From a checkpoint of a small transformer trained on Wikipedia.
Training: a variant of Adam for these matrices, 1206M tokens, 4601 steps.
Each number is 128 + 32 x the weight over its row's rms, rounded and kept within 0 to 255. Layers, rows and columns count from 0. Numbers have three digits each. The size before them is the row's rms in percent of the matrix's.

# layer 6 MLP up, 2048x256, rms 0.0739, rows 1116-1165, columns 0-63
089:147168162157161141160165060116159148196182175137132139137125116146122134134050123126143116100116133046150161108110136161128070120181118124096080119121171142108171113115042145137080093161107166
107:146144150132117112086112117098102145107162096095223126126114069107136102197089139120108126117179185137165143154161161101121174082111108131126141176068182100154140059067126170103110108108053107
093:173180160084142130062084056115101122169144157132133135127103130122144050169169226093080165152098138084115147192115118117166098153139116141109077135146107104126164147148149167147155095162076062
090:093133105110131105143098175113138126078078150137128130174065177141119147069145129054117125049174130157112149140106185099149144118082121150128121073120122092063141085147119138155131148107120189
097:171131169127107140130114133131114164158125230152127103096138132138104134087080107109139125127064117085063141087131159111152070130151147111127142138136148101152113156122130115193104095125126164
080:164099116148104142170092170170135181115107120056141094175112133129096078197097143169097093124114186132112105181120116140166092126153146113093117145133102094115108154107147143118159157136121092
105:144115136090124126124143111159197130071145124098142112118099079138143103198089145121162086101131134137154196106153137142129128126138144140135160131165184094161148105083153149135128135096158172
099:132128146155138134168156143149042146141113172092116107158118159146159143126148145064139146140094118101160171137080108060126136117133136167065079160138140100118073111088128093141127072135175058
108:144137143109110100164147137105121158141117076090109064181110107209186114177149109093107165121102133187132134155102148092086157129086141145122126125157060089195164113084117148100152127125146090
095:142109120137134150124047120151145161116147192139147131133121149110208145101138134085155135132090120129131172162056158106152133185127136135101172159135128157129163092084108117156169152116073113
101:133140175120107164116073052106173164069129170179198134121138123127108072162160135117139096137130158135149143062121130113134106109155134163155132147102122089150135135144059086092127111114163119
112:142130155105132133097095232162083127135127199173121078103125118159100140138005145115096114068166136056121124169143126120159116190196131119160128092201179147096077163135103097178116135114159208
079:172151162111152177166133145150121101125164182146124154132132156159090113081093107112141076100139208097113156103144134145160127144178089148138143088166175168115119127134123184119113158172149103
100:160083120129162111108135111162110144140168153144111095111053116058172119098118115132129100104147106150107135156051146082125119128151109142095110172168185114174161117154155128116127110095112098
109:149179109071109144089116187161179131093112102107133138127126110103173112157124104063100096069138137137134182132152151163155116103096135141131140168128122188124160099141114148226099161061077226
094:150127162182140116131130112153140126124115133098151142124135151127149111151092116122135150117162108130128161127061105116131170119172113147116109087161150134176172087079126119119121140187150145
084:169135121102089126082062097104123141185083141124114148134163148100106140145158139087139133132053186078118127134120127199062164215132168109119122130141230077139141142134108134126101074129141112
100:145073120125073103152138089123196157142139132144129165132099091110144106225135115107053139103143094160103138177114153116131109186054116148105128114109181073162106134083118071113158115132123220
110:163137133140100113123058124129119129103170100159137096125096141097115111133051112090121147102091065129106150138097106115112139163132123132126163141181186094111099101130117120177093088105113110
080:158168165109156112119110128128146137139117132133113152192160147164074075164119114142159112142135127099113094177129131182183123149006181101057096114124124130105160063104103152100117144176131092
106:134106157111192113147138118081176144192159130128133158143146147120100110157131163108135095134152150120110126152091106083160110124102125146076112157136164126112109165136110193174108102201118131
096:149111124163151125151064106103094118079133117102142117125150073112106148177108120151104063101133128169150121150080137077160104114101136157096099156122105122156134068121142104157113169146140119
099:135145099139147186153115160104199161107121138073149095197127133097124159112127162127086154185112157105160152145089171125149130134126135141062099101116131114144126092123107127182150110176087123
108:138164171103113099157107096126077113085139171170125100139110121135168134084134160175141101096124147143137160168081211072144107164166101158044121152085116121092121097106095160196131147133148136
105:150145128136143107158125088127138130123104103135191100155115086162107055103133146088099125135133125145165205121107106089134100143092142139121005164157115176111133145100055114161089127137110136
092:137126112114100121178135087094166126113078113130165119129122128152117062128086115117102157125154153083136122168146137124118095095148175123091175191090077083135151106097119144126095097192135133
102:131129179136147131122116136151153130116105171133151139098096079108148066150092181122109041172146130137122123093132106119123105188117116169121128134156135134123157108134132087131122066164120176
099:116129131115143148151064128138111159162068167120128080138163104102138128102167133124074111134093110155157118174157157154180129151082146156099132142154160093131079123103111109084167122101134078
097:138172118096113105193090102097147131161091141094119095105125093151166092156101178131144085149161094117130111115091128064128090126118123124117155131146148061130108128123112121192064143189110175
100:133108196111158133113132124132162145098120127204169115126135116089085038122160136148087140114118076123153126100163171087120070110067115169128171120138118084170141143112119192190084143101137113
092:133097148191081139180125158105153204108116101137158118155141130122139111107105128147129093197144149119136159165129107174159152172117107157109141148121149101187154121097058067101137180142121151
103:128161142034116156118116120117150148151145085080103168107142089181118120174171118085117113132080117119120183115154154110133134162100193146121096140097057141096120115096138097110161146162108182
110:131095185137179127112133117155100171142152087158135071116118126143062091107085126131146066082205098159100171123145125109149160104177127159112119172100102151152106146118126090150074078123073196
091:170151120099102140115150124061125103142126167182146123104130145132092125150129160120133111089184137167105143172103173081126149126116138153084061141128156093194196094086113131149108167116070112
103:154101132173146136125143106109131162082118101118142069143097140129105151149121147072125149190042149157121167146109072108095186102099193163109142137095068107148098067057095101132132155108088193
102:149095197126111150126118126151077155138133155124116135116145133101056177128094138071133128149131155182116117113145158160166147255081188170073159147136170163151134096108109148143077080156155149
089:127152106128102153116058109088122116104153105095164114085144126132209144102119116145101107174122138145192161116089172140130126116163123140148146143135143066196114110134154110161110142102109103
100:151156115109128181140108088116159151114108112185132140130142123113140102163089138138062095123131095145133115112125157153091149129118135121100095120080135139114125087028094094144082119156082119
096:110140127133137100127137102189106113158066095183122136174110127157116051129108162132027168140081143098129111141157143105148143149120162148112150134100104094162134121152068165201118133075107182
117:151184169115116079172106121092167108155107113109111036204118147078080132150178216120077122095139108111133117102077115076129126135071153122082140148165104146053170086166144114142125087136144150
100:133099184184121128191144147185098154153104120188194065126071128141112148114164114104128110081136103151157144169129119140153134114121130138052058090134091173145149093172113151132137173161155153
098:106135152139118143100107081201117177112130132121189124119104118138089069136105142136071090068155081148142092080129108141192115171083142150140086151100129117156171161129120130151131119139160116
093:138138155096088110162122121164114179139120163088167125134135098115103118131152135140091157067142146139158135096113116108107117140101075115099103143133137143109137088101116165173131091147165121
105:149117183124164087131150101094115196170148123148143111111132100097112023164110124137153167155135070135141138148146102118166135116178189172148075105135145180055100096100136062107139122160103135
098:139081124142155150173116151098145119106151096127169101170096140160147124129080133094111128166113132191123145137134112052137162134081159131126084137080119111133151114144131111142132144124139202
097:144133131106117123155137145106188133136076113206158110136140131143101116127070171133158079096065163151129106117133139085114137159099142119042140121104101130120143056074138144118102098097143128
111:158119166171128073133098102121086154101162148110150124123132108073138097147159143104126148134093225108142163062113146106101106139104149143138125163192169077098163142143150115131150156124119148
099:151116137104137089149117147146118124157092148133126074183117136138142102147115145166129074147072203078109079095142167132132119095180134121146116142138077023152137116147144145136112103183115159
095:160077158128092128133145146141121169127075136082116110117095162169104154116166087051073180098174172141118123157131162136101167171066138163116121173100120148048096137078135073122158128134188100
119:141124184144149069109099135100167155090176109087169108089104093101136124130078200131121141168135090149199120126141145099155160135127120124046055148111174159070124138110147059165071143132107169
# layer 6 MLP down (transposed), 2048x256, rms 0.0673, rows 1116-1165, columns 0-63
093:130100145104145122104110154164170190092142148170091176138122180111096181081162160151114154132134164142164079132174116130164113057078169064134182158143136174085130076166096163113106144098147163
111:117130119158137120085134169145143154084156168140180144126129125150150139136097122073157150115149163135109129127162076146108094122139119058151154115161179153150058039115139142099143115105154105
083:092150052093147021097090071094164158109128108219034168126160215136199152089134129140091081130110129158091107174105148092162142149131113112117153037129142147137135142121103096144175185075165164
087:158097156108122143094124149201118159167077142123039104148127117101089079131144120029125194159106133141148131110115120156100103104118150108091145121079159119113176115091164132106103074128122092
100:086143103061137173125104129127128102124107136166162151114133077182092175136094153179149095154108125137060098240105177168175153102167112107124111153201121106189158100133102178100110131108144103
085:026117135126114123141099130067081107079083088153119161143111122135168123095105121143114111135150070160183121089028163107203101117198132119111128116154145178117109144109125106100114132125132203
107:126105152108134154150160105161147108125123105114099148093126140132185115159137130150133171124063141177119076157149133157082142149168065130201087149116133143107126110101177143193083121164101086
098:170143080108106183200109092135158110132131099179123122175150177071078111130161110164156166143176089093123152110141123131146129102107117152073114141174113099141174104108161160169122148108129189
113:124098158092064138090155094157127147081137118126081146153147119085175082133113181116160102131145115143130132146138176161161185118130062102139139137104122139103123147140090110164124142120186085
097:113141139109165079157107128099134151107116136182099123123095196116095147225138089198177155153114075088136129059171184152171091135070129123136171135104099141094166128142187134111128125157068167
102:097154147139117123151165095156124111129025115133121168083156163173095157149130105087114119146179134094099099103087103109145061057137188131120169134153113133117113117104120100101122111149193101
100:089136126112126066135105097101151104050180139129105128171113135114148070114152164133163096144099083152123084203108108156136097121179191109112155187148124065113137103097194141181132165140154064
080:117091133120138074152123125104108096139096086186125157158062121120105150069141120170143092076191087107114113128158153108159061093087125083133065097146166159093156119122141180120117146114106211
103:092125098115079104148120145102102111128143131148129164100136098089106162096117093120197205135106129105122183162141167089112176085165149088101141161111109100161156085132174121140200171088123112
117:138119185165098138127164124166066118182172195157149093179181107137151131063164171114148091117097083103143145132081104104100130085120118148093134147064152159173116129111123132124157151124148158
101:138166096100130133142119106175137127112101106118140135130088139123143117149143178170129133185134146183179130101113130124199165119124108201139090151109136167127162065099156134134148190104127116
077:088181096111200039119159092143140120035147130118024123166166169171156161138147121116153170111122123157143100132132161072167140091131149144098095117114082168103144096107119118139115148137094105
101:115122117072112106101107094081143104091122168163112159157123084117119095073169100113128146197156159110139122152135155166116065105149163131156133118172133171115110129184096170149121145137161131
103:064131043111199078141093144102151137130150151136131133161177092101134137138175128109104100164131109171179125119054116179068149145113201094104107116153131113101153062143150162165111092142101136
085:086150117133113112153150175053107110102118105172144206124079116144170141073064141170098159095127118146106073117109182110140136079133149098095095086125143103130114117167149133153096123146114186
107:101134128101124158093104089154184105151137160135138141167088128122059099116175096117132152175159070180152123151132118165088194127118047131168139122113077146093104139124160125160184096118132181
100:098071105125129144152115181113047128104090121131149088127126140153145157115067120140167047120113175102122129153091174103141130138164111057111090094096163159160110121130177161068182165106104119
098:060095173106129151121132123162114134142133113172138077098140157138088114085109144135108119164133142108122110114139152131129098156094094119153097125064113126094070144103091117157155110123149104
112:135128130143143157181117184166158144140141102134152158138164107062122160158131159131148108134136029110103129080078112059098073139126078143108114145072172115134102121120149171125131171125115072
101:140112104121163167177119143126169130140098088102132127203115108098129089142142050163108144069165110108129144127155093112151173138111093118148094124143207145176093169079174168122077169120119138
092:144101124055085134105075077136144145144111057155133156149178139095171158101112152134163195104104127106095151096140082121148057143109108113170095144134188134164137120155145132161194183119178122
107:134115125152105130081127059124141096115145134184046138168152059137121105141110111119153153088134084153160132156199076156126138123145120106179128102135184176133150178136171185184136174140085185
098:078095137181104085125135174111122093147126157179131106092075087106110144125113088123115137099162134203121127185142128129153222120134103087164117160112135108137110134140120114131104154120107130
087:103191037091109129126102093064160064166159137162071105126144149087155137142165058154134098133128160093147123100136119132147080132159141000092153106114157118109105132159068202087156127151142088
103:110131109106101099130124157120183062099171150122122170160112137086192128092128118174138120101191123197141158139175086132135132076088128126131148134104113169144130146125196145154139065107130142
091:114157084145179131111112088086165119139119124093072121161140181141175138155169125089102200131067072128179097145156159130176075133122101111163141135123125132155119133152150144129114107122137103
100:154093130174091122129182094128163172124152145164160130185123147108129164136159115105118099044128157118123178159125110139095108149075158123188128143176180079112098147148111113136102136133097051
111:129129079077125113097065081154157135140171067139164034145189161088106149092147151109113067135187168108142145066116048147102137149165123139123111151143154184108088096151138106159123158118171112
088:170146132143110139162136094136140127140170143121103203209091128087194115138187133107140093148080144167154089101102094119170071118188095155138084135142103145093118072046108133085120154077210124
104:164168150102155112094177100181092074101152155178129112078100182098149134151086114158095124117129130122125139140069037134157106131185107171163130088115126076105095146090084188091123133130147100
102:084143037141148092188134084098187141153093162075123113168069160141099164099116119119159127099142102137156113160130102157149104157133143109128126108125138104158160133090146135102105107122180155
084:096129045140230119153146151178149092132113098113064145134141093173049139110104094113129132121077111142140046094128126145154156143127103000142144170134079143138079123133255142153126144135160155
105:134149176119117153113165118113088119095162069168133146127133109149153209123122058185145135108140128179102101138113128133136087091127132117144112089135099151117104134150147148142151108099109128
092:143094089153086094184080072146087144115110136127104185164125147116120099106187188093148134155141160112081116118124096160112102185172057141140132143133089191171086128127137120101147141123146116
113:132111079157107118175090124091136138157123181093131070197126100151156147140133119117123175150159113117161168048168064164113136119065177045129165129140082096125169119104150142195100093088179114
109:159152084076119115113050089120113070130120089109114149136064154179114187166093136113152157142163093125153119089112081140079173079175163168147017091194188141134099161140135058141120155124149151
098:063172114106158111120178148141187094106122052142161156127122170124092146135155086132157178044111106138124138123181073114153150093163113162161082163177142146107139086093089126106102118120136157
098:107089143105160104137113133074186118069107172119076120128142136100141051105093071112059133088141059120130089090148113121085176115141106098199137126158164163075165135180171092110161114117170091
105:094159093055152097119155124153150061122074133105138138074160167090100107166156147125123207190121127057123170070132116136088095108068173119167130113108084122172122122148133130164130083086091048
091:058110122087124123101168103117086126105153113068081066085181152126123154135128115136183110097120149105145118116129093141080177091121089114178134170104154116189157113114160128102085143139110103
092:116168125122147066112139114097081123104129102111142115155113151132182069088116119156102138115074095108155120131201145144097171080107135088160138179097137151060111082160148143119157122127145106
109:102161111106100090211094126104169101184122164155119104173115173136126108167113095129094137195110104095105115156128145169201183159102138125104163108116126118077145119166096150095105116090059154
104:188171151118145112166139103131113122143148071142150134102078129158116132114107083114114111178185187076152143112099144116162178167145162169147130125112089144133150166143083150088170125077117109
099:126123140136105142119090195088145114132128114131147067125149054136103105064096163123209087179112095108151113121104081121137148096113130132091139165079167169115180201155160126151098109124095149
116:133136153142075112110152129088101128089058127186159167044241137138113127164120136156152100084167115078156101171111128137150110105090138204100124162206172193090105161174089160177123151139113115